{"n_layer": 10, "activation": "swiglu", "bias": "none", "parallel_block": false, "init": "uniform", "init_std_up": 0.0361, "weight_decay": 0.23, "grad_clip": 2.0, "decay_fraction": 0.428, "batch_tokens": 32768, "doc_mask": false, "train_tokens": 132100000, "steps": 4032}
Each number is 128 + 32 x the weight over the matrix's rms, rounded and kept within 0 to 255. Layers, rows and columns count from 0. Numbers have three digits each.

# down: layer 2 MLP down (transposed), 1152x192, rms 0.0556, rows 1039-1056, columns 0-47
# gate: layer 2 MLP gate, 1152x192, rms 0.0592, rows 1040-1056, columns 0-47
# up: layer 2 MLP up, 1152x192, rms 0.0587, rows 1040-1056, columns 0-47
down1039:174166145121151133119118154091112106141183129141131121137139173161120134129187129122148151100167116131136130115107114137159168103174132131182137
gate1040:112118125114129091088135151090103145085062164112155137091161118142129143126175113109136193088167129134113091180152106094081077106098127119172103
up1040:039118128125086096090109140113149116121131192100081099132161113187091192096165127152090191074135124140108119081058111121126083078132140197114026
down1040:111123095109130110123131094119070117146092129162113159158120109142112141130127110172161063095129139169099109126106117145118130106115107169131086
gate1041:144094091165155190075104123153142144116140182169108096168159114153131152109112098145144131171135098137163165106153115101124144161128167140167094
up1041:119102072138201163097148112168148204109142157192073049112119128106152099139106119101157161138101071164174146154146087133108090170073161165159122
down1041:117094136134153167100159120148146130160119090172092099120169123157112120134150156128111086114080177101125156166148112124062088132129113187119165
gate1042:157117124133147138099132144141128126134112134136154094119134110138114128118138163148122135129116097128131143122137106120145156140103126150107115
up1042:146106110136135120120132118149137149116132134105110127162146113094141140126110131122141120122133140143132062144141096130131108124172138119143122
down1042:145096118144120119146078138117112113124098110115125148104132129152119130130118106142097105138122112122109142109138152116109134136114127145143117
gate1043:145132156159096152114142131131140108124113139043123114175086095105107110164165096144110143126114166074112099121103122154150131089133120118089115
up1043:108086085131107157172162144150113150127127125083141165136100135089122074133080112137108107121122073113121108121122123115117123073197158098122144
down1043:142120131123160087117107122091145147138145043121139114171084144108146164110208101109133151153121169123133085112149093198163111137142133164111153
gate1044:133107139093123128106109112071167199121107081082128132133146119094125149232155076131105124145167167153150130148122172149132105096152126121103086
up1044:147055182183123086137088118106151112190127182078158133130068179184118097150103130051162121118155120115142119158149083137123060069109136073112136
down1044:134173133139088090175118088107072064164133085130130192089124154185151174162142054174149173172164162108096165152171116180148057156116075176091175
gate1045:111078069082059150164133148097130092071128124087139199138164084161093128096078150156106125041164038142122163147192117075147158105168146113140158
up1045:200116132177127136125112136130082153143170088113102129107073234097146091170137136107188126170119204141176126127159134128122124117083129117159120
down1045:181168134160157129175119164108071129185122124161174100101115164093125112151162176145181158145170139147125125104074133106081204163105157130137158
gate1046:137142154114149167148155081172125187148136090079146105093081142116059134144088123131059117132107175139093104122105085137126112098061066122144126
up1046:156095094123109114122096111073075154116129117104124100109118164135045091093067112145093110172151168107116155111078126099109085103145084078180117
down1046:155138151152112176175103173081078136151146157181193117122129180098126214168098129144119084148108146149142098105139106145078076127069158135124151
gate1047:132174117109165157194141103099110126127134125096097090131124152093098132139118131091131176095125128114109124118164151110130107123161122125171149
up1047:116122180152084169139129130147152098147114132124143110120109121108153165123159097120142148156153157121127116069123172097160127169184144146161140
down1047:138186125168145148138096112120153091144133159103072101096097105137102131132148132154127124117178129141146143102125139095103146113140120147114143
gate1048:133058104211148148141060111128178074149182144100109180120133141094094140143110094069110071083122075054144127096130116153172107156150133137102132
up1048:131075108206152148141055130105169050134173160099113157121136134099083147132114093063113089105144071046152126080124102145160114161153124146097137
down1048:130067171139152150089138123142134135121147143150091123157166109150142156156113165141124061104039061138121079111119099127136082136118161171145071
gate1049:023130117219090194255070074190103128115175175135210241073089060108146136123085199061145097140106027222024140158088089037134210083072117141191128
up1049:108203072174128168246100097207022152145108255198183158108068087149108175087144135064151042067105047139049177076029098071179136157144087128216139
down1049:039039101131148080120085114164104102196108176110151244060149158056214091076112116102085128098142086135113093163044153068068160151157187184144066
gate1050:094113228100061138124107175165135128187097093137090072147101118124123108136163083113134141089079135071140120095117153173175118140154109049078120
up1050:162127135151076165126197129169125201128186078185101112139169086104136179112131121106084110135125142122092090108128098160158127132170156156151150
down1050:116127110113138089128110113105132096062184119125095114135086154195152147125091129122124043143033212230166188121139149125149135103126098135169052
gate1051:136136127102125147150165088072122108113129116095135112126116118115082114095221151092130081158104148147142160104153136145118108242098129151162148
up1051:134188134158111142132143118107133103138113088084143125068142116171151135140159159128133204098150109106125143153094159159144166075172127151090113
down1051:116132128119119140124140150110186196165124092062112121112140131062136129107144086073116100144137129099091098131147162144123193135088104075157167
gate1052:139169151117125056118114119138120142152080092176139138156152086103165118113175187104144154140100155118144126165118104134135094125147121130109067
up1052:101151138105134069159154180216196176064156169139160085124125128137111107075177127132115086140133146116164085090100118128137127130113092141117129
down1052:116124111151164150125122105102097096103169174082172116136107217058170156118104130114119113150204151149117141160193142106182159109151120102148125
gate1053:138141114110136110133066120171090137200111109130107149105117161150101118119080101120138117038075089086134183133091078122101121141145063165093194
up1053:106149135127158086138061208180121164098095199103134157139155134121077142127107094155154122134112098122176095111108137127078127132143139173147127
down1053:109115181139123090092126082121126139150113080051107165116181183083141133204106150159142109111081005036095100083054097145139174143144050119104120
gate1054:099170139133084148190134142086104134160061085121113142149119116087140130185109119075132205116143078094100108211164170150070117104087088059137145
up1054:147123233148097121133107161139143175229139135187142176195128122119138161115135081166170143094108101104098166096119190123158170105108083117058135
down1054:129049102121117136126175134194111071102075170164090123100162108161134107095121127124098080134126077114099120189130093077088103090114104116194146
gate1055:140080116163139158179136102065172133106138114139111116143150172100142140119093161107137160101113109139125131152098126117120117130174110107150143
up1055:157108107131133096094120118111090110111137116133176131197189117059193142090137111114136122127113114140134118136124157119073105108132170091167162
down1055:123080164130120108119171147173133121168123122097098137089106131133141123102168134117141120096138118106094158112142100129047113109137114162123106
gate1056:199057085152168136137062145153052099113224227157130078097093153176086099104066187157141045050166092237103151137143100093123122140131192127163126
up1056:107107064092174154155165088090138101111077064151107132136151096117129151070112166191103125203148147078101127119103164198198127170144103160114099
down1056:159080140142159199147144101138181091051066133122163131069131046163136225171094143113126164095133117094087135131213070081073036128134113129107132